config.toml
qk_norm = true
init_std_o = 0.0
lr = 0.000963
Each number is 500 + 50 x the weight over its row's rms, rounded and kept within 0 to 999. Layers, rows and columns count from 0. Numbers have three digits each. The size before them is the row's rms in percent of the matrix's.

# down: layer 4 MLP down (transposed), 2304x576, rms 0.0473, rows 275-321, columns 144-287
# up: layer 4 MLP up, 2304x576, rms 0.0504, rows 276-322, columns 144-287
down275 105:624572540553477478537458519513501466419497460533483441523585438435426532463590482480438511446542392543455485419486490485516504507413533539363515416486526524493512455490509371480518469530519419476541542425423477443487458481510545542394615488553520482490497520466417574459493533463539480486525583520509513547446499457598414493399541566531560492547588520466387468510422423484555453473536516484499464506406511505505511405392460517560441
up276 113:539478544438465527516518564490405539428556491460501514548498513486401516435486446484429473466518431420499465453506449544502546466427489473487530498566522490394552454406484488567446445618505499522557517442460521447540479498510444526491471468515517565472555533542459576571423453453497486392545459546475621533590420429483522550494585515426553461494566556423485426472451480410460504521518427544481460469487479453511546591514506503512505
down276 110:479535468418547551516503532488484487570518517482569523564487580475428478401529489443474485578456482537447485532448500511506489577529536462472526438530588538409374490518605379502481512481528550514583474510503453454571429553479536477511428546492526391425529546484527535573510436533555394542529405571448522509428620398504517525523419453480534517535528555540584506460512476492531499437535505483452485473485548380571506644477537482494475
up277 099:422446449480551533539482451535468512539427561518395440487484513541555574569500459493585482355533460576558513477484585523437548502503418511443483505488489502530536544442524470396532561504506439476482554427482458433525475485575521517523559455484428560555519494480526513544504572545513495550481556503484518512454522639479587423470488511481525524531440493517506581556501448599524563528430479521517457539475444562534377492491448423552609
down277 098:511550448544503497460526479432449538457455469500484551474460492441533533550565509544502497561519487509559478532523566544410571460566467608487589489519458428538524442516433514394499548480537546528437513606581566566527494504483498599464475520480455504401521560542446500530525509540475532407525521545520534491548415535466505511500486417496436538436466527432487427620461560413585518507428506501513521383439546523504437490538421551478517
up278 095:426494506532443505496490511461515538466476453466434499486496438434623593501567483471517509486495542549563502438480392491443537617534590436482389546588550572376470473567498493412440519538574509500530492514476570531483529564463517431470567449566500454470415456415487515551557529434582506581562494412531539520490437571493507422466582455479466525409471520600558495514484494480440581426475544446465521498434568533511462576513493543542551
down278 094:461480510455548548563494470451473522521492472469498545506442523537517431452486453537463492543562472484520427530464405482548502473468441513513585461483531443556501450478476478617497470533494467658402553461570511552519523495460487553562422545543542509483443523494555477414479499541521552499541594505534439595582482482474488528545464479549542514414476555495490549532484506597575510434560470539431519537506528444566455534452517535516531
up279 114:471471601534475562517456479410605538399587485541511598523572415529403523596552548465539443471471535439457466537482624496532414475488519534556437568477502500509479521525510457491551457476431531514476478546441503539545602555444481563438396449485440613547514601624506497503522501475478477515574536491479601504490477575528498480475503501457511565500493522462482521501601620455424443525479533539430528362428622546517473488472532499410433
down279 111:592501570503531583513468450458506543552601574538504458477504480470458453515580467512380521529604589553413563428503446561367582408512626549499527560519566472549537457487477502465541502461554489510535495446465443494585520635497434526560561541440435485533663521508494536486481531474550428383502516507537469501486473425515456486508484458443478448504522483510503523462343496556599489549482500466492574516470532555439507589496577572590408
up280 107:567491441498556406512434505456446580491382423470430503478468426459449508532533508508455482541478479404503499514483459467517491548472470521456450507531477473517544574506491542487512502436487433518495388444403532459508432471575509480461649563510391551523573519574542613425537469495500471437499479445429453530528517505531535549536536503580445498508569451497532525399453617503529476500415450517452582503554577577463467570530537520504460
down280 106:514564591415515562536576609529463533468466566508515483481484526418414439497521460483513508519533478576478475491566527461482341515512556586473569474483582481490516581594584468504462486478371426467560561481465502581555535506439438546486494522487537506546488454543513562478468424525501501497661527502403565544437508510527455493434572521596500451519429550461516529523471525568538509502566484506435507517486415457477522477493501425512552
up281 108:520459425511555538544374520537518510589452445533525433490458474509513616516548523470527422486454481482427476537460526519397505453541567523561507490557515398483478548527530520495595536517532507601536418557485582480547548491560554560555466449498430528524461417592562487505560456514590574566486452480502461480491526618575558473546563571403462535485471520464408515555533501573524556483483478566551519506535486455507483470460529465491587
down281 105:489550562546586593533485516486559446431462446460534510497502506434444536451465527455481529401517557501516537474482601547488500480518546513459398516529679558444559468465466453570486484576464548548507477481514547455473481569487506549423458485500563428481492501461475520475486517523497432469484524503537554478510514505555440536587634475454531500570414582546544442528483375499430529492540595540511510450508491473566554479482555447470501
up282 112:434449513561513535563474503542473516508516499558469504597531494391526480545412529506478427472582516566496521514533508537468462525534527532522528436567479492471499479541551531551522468524602426465495476536549488539530546595352471463474533473467461443564634525506627525476468474558499466555406462560561538564417554459555550521499487558541507561421521501506582495405505494565437498625533567487572596401443551515484439584520500580433399
down282 108:481431534478469510458517497557562498504482493484473497521467491474458501517503524746481520500479425501453507473458541528509484511493444453501497485538494450470477517424459000493466490557498522497061566543498580467505444598543479480505517474516493524499533440512461431503498524509482563516473418542561550523582479475550534503478407507576520509465521501487465527474491527440513495438499481500473547434466399430457503506489475548580534
up283 098:546518484534472542587479503426460563480438531517554539490482484490508456457560543497497466511516498566605553448453494506423559560503407502550585545516532555553451524420457497540518529475435547465518339444495442448538551522513427547512486601494482477496508437553486525436465533459448447427419542565436474535541483469495449451544554566559588371527555466572559484498530447500502548579520420532583499471463525482495524489504525455508425
down283 096:460570539503437524469526574548474470509545451557421460532491380537515486467432510537538577504561445545523597416555515498523612474473426529554514502468549578414495484484530636506551558496454508560404460495484498514539499531528483526567448534411477464569551513479517444522414539479526524491510515454502464526492477482477446414516488638527528431483399539444477542465533499438510604412462410436519426521482582521461567547430558395463421
up284 104:562520492526498475498507481525487613435483436553423478513490500469489526526473502406510484550470566476449521539581508486485425399484415561459497496579506479577565526564527521555629565503527583515524560495460509557531478502510464532512516538489377598490575472470539596534509544514533398516475494437428502542547410464519495493519508442434532454565528602526474520561487606431431448525427486545513540490447517484473513497473345514465544
down284 106:433527516423568488536519505551451598607550442448503484485495442565606431549482493504446476502438451459505432414449467491385448475476481494598567516554466470483562537390516498607410598537489514526493531535573504552460368471500406495390577458439553470532549533492507492488448519487498459562561494544588343511572568520477487494591538592515523608485499573500423509517498499590485536525540508513527497489514447622491547544462524516421589
up285 105:562416526458559471474457555489507483436585455528539447457446452572621509469451476440558567394492495485533498480462527474545480575481404468486404551422578589525585592487597472478486540523571554500543400510457469491551490493543518553500433503539446605470405579497516495465553548511524519522508497555541423444496443600476424515494533482469619534555445552542492569503475594430554587554456470511461462477547473533493387538448525499513435
down285 103:604463499527598572416465549537452504538530610407429427486461502562478435535558511508547563502420485525421536482512515433512465491492442466504558451525546493528435454504461534488445424599505634613408562514439434539500491491387539467466417486493565518502459437487507397484505489469446541413529505421533476501607405399556532505578505514485522452515574445510504523502501510452434450595549490474519473446503526506479458529452512470477408
up286 096:517491485416556457455519483520384489537423405430501402459522561572580450567492492494491445474534549502519518512457527531519575505555540572562509492486515538559452515461487481423504474421428478535488489499545574501539528489484454511502509515571511477427387445564585520427482571435374508504501487567551571542502473491465468447547516431510497542499538574535438542516585561512433417560531577480563410419509511513536526429461519569605442
down286 097:428465557481561526399460383492609446427481440520469534450528487399452536460408511465468511540505522444551553546556603503443440579500518557416506536492440469536542563490454315504540466543564487511638425536501509561471481550492562533484510438532467383441555492506483573509563434575456554485488412447434459570468565521527462487379470446482509500507542446375482451475541549353535432455476570450457480384473523466508445507547465435467551
up287 109:520402586492448467600386512591644525507553559461432480587521487580508528370447492488485510447627549598402500480537512430564554446497520566483478517472465497527523611502378472494530592426513532609555470548577483488523517520476472439596521456420507471518502502549479564495488537637555538506473496529568514450494520497608551562459523492515525428451548478460520487415540456588552543606568471531506543539539520497576468458500497426531438
down287 107:562470421454495521517457411570480482494568553520533523548566484508514449495496479496440505570450512467474469490425497487486502463511504517635471569498471492466512535490536491428510516574464459573432462430504454483568500479533535512546433548472463559499484417529533507463491460535494541519492498393525447483497491487509480480525494507533431391575572556493416591599412481534482564489508506493439527488532517448504441391470497571498584
up288 104:502531468543410389485475485574575563513590506503505567471513496438549499482424448388469447577532446464430426515427597556467495431569480505534467465520473394428559538505535508559520523540565415625500481468544573567553505505462535559557483550481481500504556450452462525469457581501533488567494483587496449467482402472447554499422557433452602533490507454513530538516576530560535472483487354487446540479481397532542592536443470558452486
down288 102:417529459541547437533615526476545474530433561454432512553500396484566435434618490453551380446486549467527523544473454516510472519488584532531545507457555569446466492502644439520467503577481567414521551561503526415516539478522477508574559450540524447498495431617465414554479524469519498497448542516528564520517501516501560487553484459509489428462441470537580608481381603486513505494499440504483556563578526502526547441533454586504636
up289 110:430451466612504460551450485555492548577551507462593559523525533494591492524446475494475449552509476518506618452476558588512542559540450447504496510588472486556465482441484553570508515523541581466537537476557537465531467520517382502550549552495468583464400461539554535441498524533508423535442564548505517491455541486558489491507484466470588508527430509514546534458549527493538575535514444503476525563513479432478487449513573550555490
down289 106:568534493584497457470588465512476491530515452506574468534517409531480598444424436505509478528509426428491518389459468581541429546480451541446546544465523481573519481516569514511405479408559571514456504450454480555537520466568514519459483529590558608493475546495491510612453575501526455523573454437368461508531566383571480477558517505476567511508423493484576494557665553528370516450535465535523494534533470493651516526540563505494392
up290 084:499519553570431529563501442498575518556463523542531447595661491455464508594552474501513525499441463495531509530453574469517482462503572493586557462529431569464531514513544477519453446579483511420592464492507501440618493472449406538515526445539484464572563475482522588530496420492627509502503493510505456528550507492506417484574458477485440488521483587494458526488430501477553507521430475554512556500471492486523540461494436588550491
down290 094:513510489542428495439514500515374548542479482474505493483575466461512384528465480475491525525420449498500472412520428406523567439435474549566508364513447532504529494456585622498504526508461492489626496500591516490582556456491482545510470500521556410573569560458523613539502426454484438573471524496462452385507462478470507518579368590566495498605443462453553462527536527421460537559421504397496403547466498513511542515540443556517498
up291 090:455402601523608430544493529509494571417300607398483537561487587498526492495539442457505408453557497515375531507477486474601443472530515505505474481545517409521535582486568496441570544532459622535596449568411533582499554546501510456488519538545396528561547425534442542530452433500556525608543476459596570547553503404525493589444494493417550505430461480502536503548394425497515411489522466454552547552472505506507539496485535493480531
down291 091:486447381551480455494475501539492546439445484554467460502527459564454504488481505570457518500568563400481526434599519484510416422559483506527530520543402454440505534501485435564545578417561555511463491610512512446456480438486469519441568428443496492504501491435499480544481413473445500481471513472441523518513482591484447536504504441483504467509525470525453479457476475454493498520505507561470419447459507532498580457530519449536512
up292 095:435510568544521507489485520430491502503555487485521549532555489464608504527528569502503479535499510522500452565512508504495525562479612459427554607534398471505472469457481496587460526460571464510532514575498540574506471509476517554455530510453553415481482543533534521504593534495477521507458466576498505569423589470404440493479477404473482424507500503494443481401532550535562532491405432498532504465455526493585425494481417538549501
down292 093:464422521472434459564517463510520409509534448449421567460489568480573575561492535540505447483394512477525507544547461517561527535358528478493477458520506550469446475460534558561598485496450541484396526440477495519410578544511548524458514497611467498479552511554541526498430512499562403588556603461442416410597492465480575450437612527489479484539483443539551510574530511467447548506511483517448442559568385469409490605471522467459511
up293 085:410436538518471560500499464440551555529524533540559580435476499425444571506493421505594494503515502370547598502459572477538519516492477479515593570478486555476473512433415467595588517581454531495520520476515507436504521503508517439469466450459469607398502527426527500529449477538507455527497462468483519464560533425523574465548505525539529489499562532447395464565474466451491459488467501496471493444414470442546524514508514478470499
down293 081:495514452551517445615473493623363462439540488486514465522548506497533494506424499431526503528506480551511530462589495483464562509465451398500490434509524440531511469564585516419411463436563501507436463498524483524544502484531479514488540478537480473563547525473494514548497426462458468477465590471550440522511464520476354519467598516413452505449483496521608449536511401507470454549563466531570435451557560508440462489529519519569548
up294 094:392549479423509500476499435465490598414452546524460590425489435437615518533510442416556484485508427454534510485492425532560439454533490429507398394493516452566578436501601452538490477530603438525579481450494479530485597479575515477530513534429603524478491426492495503496565507496465499548529481536547506451555460484525551537488454500440586524515448551508501577431544603453419503471539540378605428495456436447557445522509528455447526
down294 098:505530680508399485498413493430521515470484482464597432512556549488489462516526476489499593510485576452483462425522527512556464534391515504483500492558420580460525551469425517509537485530469535527509451586489476537468481510442492456585428477454507452571466441509492524493467417553456449518556461506444489543455366497566548549541457590616493495504537566439531434445441540573524457511509503483532531499517438385528400455485475493536496
up295 098:504495513518383571525430479559509500648591463411469519505538395534482523561524492450531545534468519470453556456442495545478426510552547566524477502466439436482604556477445520505544437558508553536587441526545513450559424517516468495517533461546485537543536487483435510451449492530583497571493407529505431532477503584563543412516485538489542518539544534564405412523403547405498528470512489496438517548494562484469500523432499456505538
down295 098:493476571539505483555449504482522325437494446492525481467578444473460534509511557567554538515532496494475491543498485486458477503571480506502458528492564422555463583497510470522506477508457443472427446529502501404639476441502505515450483458434502532405506469534507486502555502487469486440553461568483532513509455480575470545571508476480544455457442563515481399523518523445516509451414536528468451390519619425570462416470464553521497
up296 114:569492529515545559506467548503547563449468471475558502625503474539526527479510540404552546510512562507489589395496527515608425473461503509521484509500466511505412617521429500552509488561474537552521476501538529490466501501528555508550510422541523457400479563519531507562509487523571611470520512504505535512498518580541497492536536506533563460481406403526543422410440476491521487457508396420434357521494477479498432454541477539547602
down296 113:539490465504436476469498469537561497373433502548433463541501514539486514520519513467474575438501545524509509453482521539470420538543539416378438491507466558489419455576552376523529427513511602383640464490583522514509465556471459442541430561538473512458471430445553459512388472603461530507472448515526510473529488486565568477494460504450522466506539545564561468523400468532509540554514491486456469443448471447556498406536527506478521
up297 098:489540541592447452455485509532465468471403587502486510591542468551546518459566533476523529504536436505535516451489501585529516455482525540439548517464482411490494560438469498493539561438517533458533506494417499482523437536537482499502493551484450514463543466506514522542517560592544445481416412546624479549549534510504489476474545505479525511557527432463523523431433526472503539514482470519438606561531545515554479548469504548587539
down297 099:554504482504599490524469513558527522465616440476528483465571482458484618481524485495547422433503595426410564547574524462479396618537462510367448393545503460565447554479510441476534498530479561460545441480512523552520546527519504412602468575533492491484583465514458534517467528551515501508582573478440569509527471517511550610495483629570534437490445535434591454537482460576476554441325460478462498494512464522497509563553577466552533
up298 094:490481597404528534484455486527383581454450489444562563546447405503523496481612427414448519499477466517497446439518454578432552404560525476447499493485530541381551469549520607491487486530464502441541462511516528532487501460497523557369449498561464492499517552554517575496447437429469486526567499514495445514620440410518486462470565457447436452503499463474524476440400596573489486466534488515486584453490460476452581575567490578537516
down298 097:410465560382496437595433493482572453539499533445482528441464467625518557467497488425488525487479505513462544545459590537541531562547530512515524452464487480422515511526543128503523418453490574486615468594525477431433527460493510586505472548513430528460468546495481503561460466548484550576486661611561491453538541507483520488465457477493482497536458480527522544405579457484514499442539525482514510435456519439502477607463523450428450
up299 104:449402464604581425509501516518541460479562444480414511529476415476509534452459501468503509507499515506438521543514561498471577443454546476465590552517520503466417655471498535457423524463557494495447425537386532508542491446520535504564510500487456522501525397582466521474503557496565533537574475541477525511622510502559529517567582493504536585521501474453560492472556483561514562522446469500445547483533479494466508515473496490578493
down299 104:488506464498541499459496493479504484471556487530557547571555547544395503400523457500516567587456567544479571453442498499485479509472584407461503495473540533512415536505614456476437564428562473555480514419517455525457566480546589456415451398414576556477489461472545520505418482442605493481563515523451495441576525426489513496512446504559474468548516619474510529459494402460518494584483421419434496514442539467517495528449500447523458
up300 104:620483478555425536541456578505514465463550423427432506498437538544499547565548474498507403487514500504499449514477476538431571519554396494540533501460446550474546539369426556521529552602512529594529522487392511511543511473580472487548528529504437522483462496554545515459514445457473437435410474500592642539420482566561517494475579595483477574557545490545459447486434509536504562581557440479509457456508573482475507490481557494617504
down300 105:499558449498489419525549486550501504466478515474490496484468504459510483543484492506565468507452601465464460546499556528560517531530413513486497572472466615503545488451595352489582506575456467521583425475523478579582537413511465451472429449375523512471444461474527503484355472432526481438548395482557485528516564563573478410510440590451446575443489503556462446433498470550441479487453510484445527454452541497511431438523538518565525
up301 094:507470473544540536481470508566469471552486514524471570490518493406557594541569491463530489486487512447465463525551501457558505500476461505601419492479542549447498493580400496488426501487511423464514539565499497522515519456444485504467556541547453506568526508474532528465567438555483508463497508515503519525565500464484482532575585405467501510459493535450532565515474587552478544549463613522576549511503433505471493501484444543493544
down301 097:551457510482557539460547444581517379503491516603566563470469583463421555514537431530476494459424390399461547538434508452468521490414536506569563508502518490450438531586449596511455531466478490531387469520525486547419448554492451519469462538550541505531549547472508465509536448524444531436572495561510545554554361545516565543570479568441425568457450526493482474442480534531505505508391553519534482435444456527494510572552509531531459
up302 105:492514513502489450527492538554497443468557539546517447414481456607449485548541494504517477498559571558544495506549573473529552386478548498478467507487486484531452530494397513583360548515479561536594451542532539541516563467499429497468491521625576441575550546459426528490428514535511557560492485473324565411449520529460499470477546487615453484601459455444451540496530512489508384486576431530528440486413495513438530432441499490466485
down302 103:546488488557527458439472485536527537492510542475627444532482477438516569549509467593479459567541461528481481501502504518603481504507591463531543550504512435491560436410391465460517445533548521556524467507454507432590465440496443484512548469609431521581475504491388571402473526518497551516560530596464544551464590506557551443503503502537554499528484636527400513446509619420452511497493530419510523468485471476528566414538461535436492
up303 093:487468583576535489476493479492466559501432484474480448483516579438462469592481535477503423519450491482568550454544454524442471459475431497541600544395420375465447490548541511567439517487492444591469453508554455611532514516445487472459599474444563520513480567568489545478496521513454481506442477456493485563501462508494451411544488516582442479397486516436413522462547502448532506520479561591510530451495538497445404544514480576450490
down303 093:525542501551489477500472557463450489555532519481442430486469441540414482572569397485555476507441530554483521475543525499549568558441401473429582518488427392403585531486572607551365485493490446504214469539522502497417474451532521551454417451560536525470586515444426456485563452455498577470458617580550477531408484474507529524461499563431521568428515414477398517494559478509574511542564503467455479532529520574587496465467515522396472
up304 098:476497477595530456568513479545496503525495561578415513477522472629449551568504463475485410528576538516480579524540504432449420494563460472571353433574412430530472439518362487452459488441443517454507490598482526384465496587453516493489520533519442480376587595443540570518442508583522510509488463495479449443566525522456503388452526362584536470551522430520467529472462508437549456514468491637543440473526396501516493447569516533540553
down304 099:512439509550554530511483542453522440504514478445421479482589572534490508565504535520506504496519546505419509471549542520543484539588472489518376410532428513476603478385464435341520526576400575410539533538488461468516588494528452452562417533467459523525493460523564479511501465514507477464524567475389453592417541429511448437513518523567532450500480463539544508467507479536535575463476501503501506509411470424417529544634568476432397
up305 100:450561475498484384529511429524516425577508527434489528480547510471494500519487498487530450421433459507424540493528535428471520483492417604498517511466514541512481521486431499486458460515531535496561445513393519529507535545564494569481519532424467491534460544448532517405509490547520472505488532551438488478461561559492452465517526428477486449491558420439431443471527572525521446552596527555442478463565503420401527467522507554516434
down305 100:512457508381598557510536483497409492458593491420510440467493547513455474524468449437584458465391591448568562480459536497590426541496531518572520499467595551394529493466463558511418500557503481522411453430523515465426496462516507467505521517454527330489543505483482469462467539531500550593604532434519461551534528481507492469504478503485539532493498476541527525467447446505456564521527511447463474444550497461504587497485470463400542
up306 094:545526458482511548474410470571582500532470500464453500539459438508500592500455462441474482429511477382631418552463468414572456514556460501493589512511465538543479476476363540521468550568430519538583405525494417532530489533512502559560428495583488481520488552622561530515395486535570416493526485493494540510555462497482539489426559466419525390540546486486411579614479474471467424457502442518462519426512459463482457515443552481470496
down306 095:468446398488493475398468508487473483519488491544498480438591511521536530540490580502594351597531566482571557469540533401523424485418496561499505533538493526502472474423513415431446501396525455529448552483439492511431407595488469569435459491445542486576451498401483472467474473454470490479359498470510498528496538494533548528415489417527485442418424454447475526500481577545531515502488471486538568551490597461493422492488556602513433
up307 092:554514554489517508565468546483499455519442500460528611571494432537514542499396504509500487525430552508475453440564593413529586556454478496482352480526482579436491496418539525481385458423483480470546509526567534497560463529481575445579593460438480536451458537424484506503588478443623494516423480645616434526506549472558531582525520425572469475519384486502522433539564531497560489573466439513446530525377449502497582488476490583586454
down307 094:453409566531555477468564562509551411477553529465499578434507490526472534447446476556468540483544477457506492500409548460476528520508509568460486483533480474471427431538499473507477450519463496433491500536549473442500570571403581478527502393509545571466458486457541470447529443539480576440497471566439469511503534528433476493558466469500415431455492573466470549386613532512533434396469424482464459509455512439409499547568554558527502
up308 096:522472546540492495519437541577480509448411577493461510532533492561492446471537438453449471463461459578580471488482501442442474432445475485516450495443569473462504598466502501501447565460493547462515480462474543558483550445559450528444529523493395607445541502538491500420481500495446520548473498562603505439579408536445407468467535470479458595515426551561450523491432579486452477538467539645493627551590401410484471509475625588446482
down308 098:504465611429484448407464528550450455562485488514441495546453438500568549425459496486489601466494470485505356426515483451552488574525408534505465510519558500512508547537522541508367457531436489404453549488517483465533488475474474469513434558481466508554552445528487437516483453423456519561504516560486408479521475471413427476452373459441429516486365442530562562492503526536571512466521544445547448559548439472466500500464511485478488
up309 096:484588542451494570560443475604503544550408536496477389564547467538460562489492470508478432551581425513503541476474463531450382512435572420465522519537473453490525499458505494486454441541479466539423515389512534529505401506519581478530510394454481541477529452464539496479421420476438508574473541520481450573477518430552455487492536471499499447520511555507534540436464465564579514490464434458470508547542532483571482506499471503551501
down309 093:518498508517487483562454453552525486434473475560479499544452514500508567442509504580454493579525464463512520459543527556533547410577488502584531428451419513461466453571437520559450472469538496524531403539566515528432458498547533546535472455514495402487544609527500535538512484548451551462451515530472448495515514461474424373523467457533499427597546481519551495365509489395479551495471490565581527473454460524480632490404497494429508
up310 097:492517587503525590467489475519536621428542457568416436538501456444484530573586556504470462556535444521507489569618515487428581587528518492499456434593490454407428589436449526536525449525496509523531359498487430467529550561587531437523571444515502519443513510531498518477586558602502464443465473454452527550487524501516387553433496481576569454479490422485498468430524483486486464543510490489581412479473569630526459523485439505445519
down310 099:441489528531513496475499527521565499448570526586528519609448405532477518502464459476452487573522435485580540557473530422468526516605440575419478451526447599559459469470455461527506549545509553460677465432459423462408494595538569519469447510453504512538507524388567387543544492528467563529479555554491474424459455510494572485437500511514454549414441483436473476523531571614517531477436485572477529475348453454520475521561508549472517
up311 113:470480499404477528599391497439492513492413456545526506381561490485605513573547517500560534461491460494544579557402519471468503514539598388477472551405455457490544508562541551505428525586523513479609393460515493568567459462467618451495519549416553508447415468524487501569496499541534458555523508593544535519484471418599557584523540521528440477473502573589557436410489562554527574489525547483544556548510525539441440352547440450494365
down311 113:387476626542524513509569487468538595382558555517466483491414599502418560547482562482542475576468477471428495538396536508538442649583489447486576505461602504566571473547534531482535468533514450500470459484502504492487629567493539451521556610493440459548504564476527491597497530555533456553498595523550508580497431446532587540474503584468472488557420454427579441471473596528548480476516447483526510478529466522523509514555476564533452
up312 101:478493461561483522564415468431459489420504570593576545451461577510433494555471509476508440528486490450514462386554509470481458449444483469528456534490537546485428488505475475433490431507533503449466556444513568463510548466456611585534437382515409412522535440450541498441517475505448437511463492474616472558502580509564520462494476502509474495487536518524471486454395531498593534504677531551625509563526409566440419431435489475578474
down312 098:533579467555583467499481522503512540390537598527502531462483615573449393609390403508527480501472510501602508525480552502522528456517491542519440550552511596550436576446476583483505459392566537600558499444455516538570541525472530525429367559519663538577523440494538530563472480503470428526490537431539482454572529423473577444528532445453427497438392521461482504424535451481475492476512444457557529501597491538473532577474546494465585
up313 096:487443517521531463487484596438425577516517490484432510632567488449610511462470451457558488386543532555543464528576549509502506449507525540543434559438409514455487516514556496473529466461559583423507474513526554484546495491481426482515525451475362556464528494526513523514542444507516617508538471564483505454480447549448493396520507356569435529460462583488460510555480515484506555491502498492501486415421566491477487420523533518524431
down313 095:571552533510487559493567511570559497506673417500488438449503473476397516486499587405453465571494439460554506434416554511453440483579532436491441523476488486459565575518523560547454475596447481552351409536470523473536433516526534550501512484497519519478458522483449501573464472442492512496463545405381396471545576425500493481471574496408514475515462487546483401468553500435434467514414558522505569543552498468489448546527534440467465
up314 096:574459413590446497482489499593558598484555373552503605432469463501557548464491594508480533538556509565488457445519468541446569471527506402542489488582492468342472499571543469482407426445456469568511555551495552558579397551543416525463491418504480490378546503521450521469490535502495516387571516477573538414481505446463455561478536447601545518521542492544427583531551447484441547571517556582472469478459462532559445512506450592409515
down314 095:541523554566514442505482529527476458594488534540590487559561518442483515485521478535566459557399412379479498453495474430567452619545452513520568528482458441474597542553421535552462506449529548513444480512612415472509611414496636521438474480509521475550446427580425426505488518477449514536478451536408487414492581487449566535614453545501544461457446510480509448493488466531559467501448479476496553460361484572573544498459499467494533
up315 087:451512541560452501500467535532614504419514518485473594415512527552545527520520502505439514473551420530518540579474542481506497536513483497563429490553486421497468516519529524495480518406532549555609462538470460522523524469507529419555450577525465423413543522509498496493470506580476489510580447436574498453462475482498639446410518500512561533481396579596487646488529462450502510582469410536504437519531469487430509514487514486473534
down315 087:473588632525485534505613577533435547489552454576550555476553517518446483542517544588533518442522513470491525579454587520479478573544539434496517417444441509423519505441518515516441485475595512510632554518422402358504519543523495492501503425503468463468520470526554401502499471488486495490487526440586467489405465507570488407390463515561518517495551490502462496413495492474487537464554538427514535390436508516401450481444495490591471
up316 102:477561558507448493517388445497542515478542533510466492509536523454460549506487556496439499472475520438599488525595537457560457508381500571471513462539448563479593463365435473461511578494470557512501477509461513562503438557474550472547456574520411485475601395519541552526464462578482515418498499471595494521502444509412504484506493505425622543576487573518481452563546467542466583537419562516499484589436515455480520389517572502495428
down316 103:412423524542476497445436439448586459565505570454533484502562569464471527553475547594445487517471394394454440491591477565504510450495518562458552532467507489522520498449492556480521568452456554526392495482454511542441531572503501513495514455459461417514575466469558437468473406579506500480499561559501498488532437481562546458541482487489526531543504633501434473487450496490469546525374613501470396426458535479434505398428378482524574
up317 100:492477501427460462503476510510554522473482530433487461422491540464533502470507597436454426477514571465493501390509590452474561525439392502416534537599466557491493488541531533541464530451460489494503525565552495489559510589502457566588593475552420452525591572547502492555518491496562454573405490552501567586600502590447519424467504522579491470610399443572465459507498444547548406520454481569555552441424485506619425514417533438520516
down317 100:440516461530578553484495483551447457469546415610557534509476498527510463446523550419518493461486500502455529471524513527437461539482502525507466456486552544468489488524514404479537501596463679401448526508579579488480450397409573458531474522533605454529616458545511513537470512488493481483515422500530418356549459481510468495570520500558434429479379507443488456476529508492558498487631494476559480417498494556560400520533481484488603
up318 107:515515488538468554518473568506491518458526503514499445498590447459546508508479523499473533453534470503498558424537570475584555434472510548444514434539425440507472523512491509598472517488593563560534495437514435436532469532545458577580493484448419445445547434490471563644545451489652609468484516462517507578445460459498420534594536453531535512538540430448527468482489555484581559543497437492490441548489455559483461504520465579482496
down318 106:472557512526561557399503479495585499545538497474441531505475508517452497560510560487469455534547410515460483541463518449422472500461528509566498430532493493567645606506516526633452462477498438506543467433616470471449553449559554495442493542473502494536419482572526482554581507528514590565544581490427482419510599443456481501545476544495494492360494520533516445497445504489437474540490533538463519537456509469547521612457456479526423
up319 109:528564590524508428427470499582480454411581551541450469574611518505462459657569530469510477461555527537502459474506503533472477525510550448521455416508534505428460599538413522507532560566582530501522456390538582509522466494474520506482477504511457572527504466481473500520488535498511517521521550508486495399542541518421526506556565440577426517474574442544517528506463445477454462584499452612535559444483514520446526485463531547502405
down319 111:443568472558466473397526607383411407525562551492469524477471403554565558549453580545551484510525426436460533502493434500513469486415592442546590455583513398519454514517416521472477618526579403520376509536546488499411534499556425450546484526465596525526506507368404486484518498466497568510491416446522410504488547480496486584475558546497516456537479527416456450532476462483446509495481493523434390512463481600445451521518422436404442
up320 100:502504542520470503481463496502432528657507501575493592450563419515464494468495480461461461442557539460523556483545507496494487515416599453382453571549515490507547498469469504432530439485391500506486430436542474582523506544436515541449486517445489550543509481484500513584474525502514444500522517482482440496523445586492599433468507542441502539550438469573513604552531462502351473481530454459551527530503495595572562515468595565499536
down320 100:475422465527522513542451425472505457416398484579422544454511542527452544552542508462501519590503433462460517591483549549474506387466524565557531471503434568549472504438452375621525529491603498546627527496414471422585556575439483445527537504513570497504544447597618463470501471542527512481471429456485537497569394517463492517518613417551463474573463498531563579546505557508572476482464485523521437559507516492556459453511496532567531
up321 117:491528477534489476566352467591584550492472432514423520493457480442492526563549552492434476389557469530495541507456516445511412546607453535519453527578401530466557541521406517454491561469516414580501418463401434473493486554474519508543482449470505436494539472468385516553542455557577557563502522570510635495547509548469482431429523483458538504470540525480516354490510492500469465550464503526449563536468425520506548541523528557542433
down321 114:511460442531420452409443541534502533481479466381564517435565532421394413485417542515559558432596531537560538428440463513485517522537600550484560530505545563494489416496445457521499496422557442492580528517570492398560459541499451461500397476497572476496464450578478502572497504497433505610477404490503568354447524415506433464501511486519454495465489543551570497513550415574489406522556476444519460513445511526532572412517478530480536
up322 103:431470498544414485517477600486495587538453487576516445433589441396509542584485537496610438483527506532558556472605527458480526481497525430492413408547469537518588534505515481512462485473564564535549363506551443481485590571504510499481476437450479477471516548528423532379558485558519476580577477488444479519551483540483501519607508522495466532441537450508546446452467440454422488545518422487517647557572563462563571556515410525498492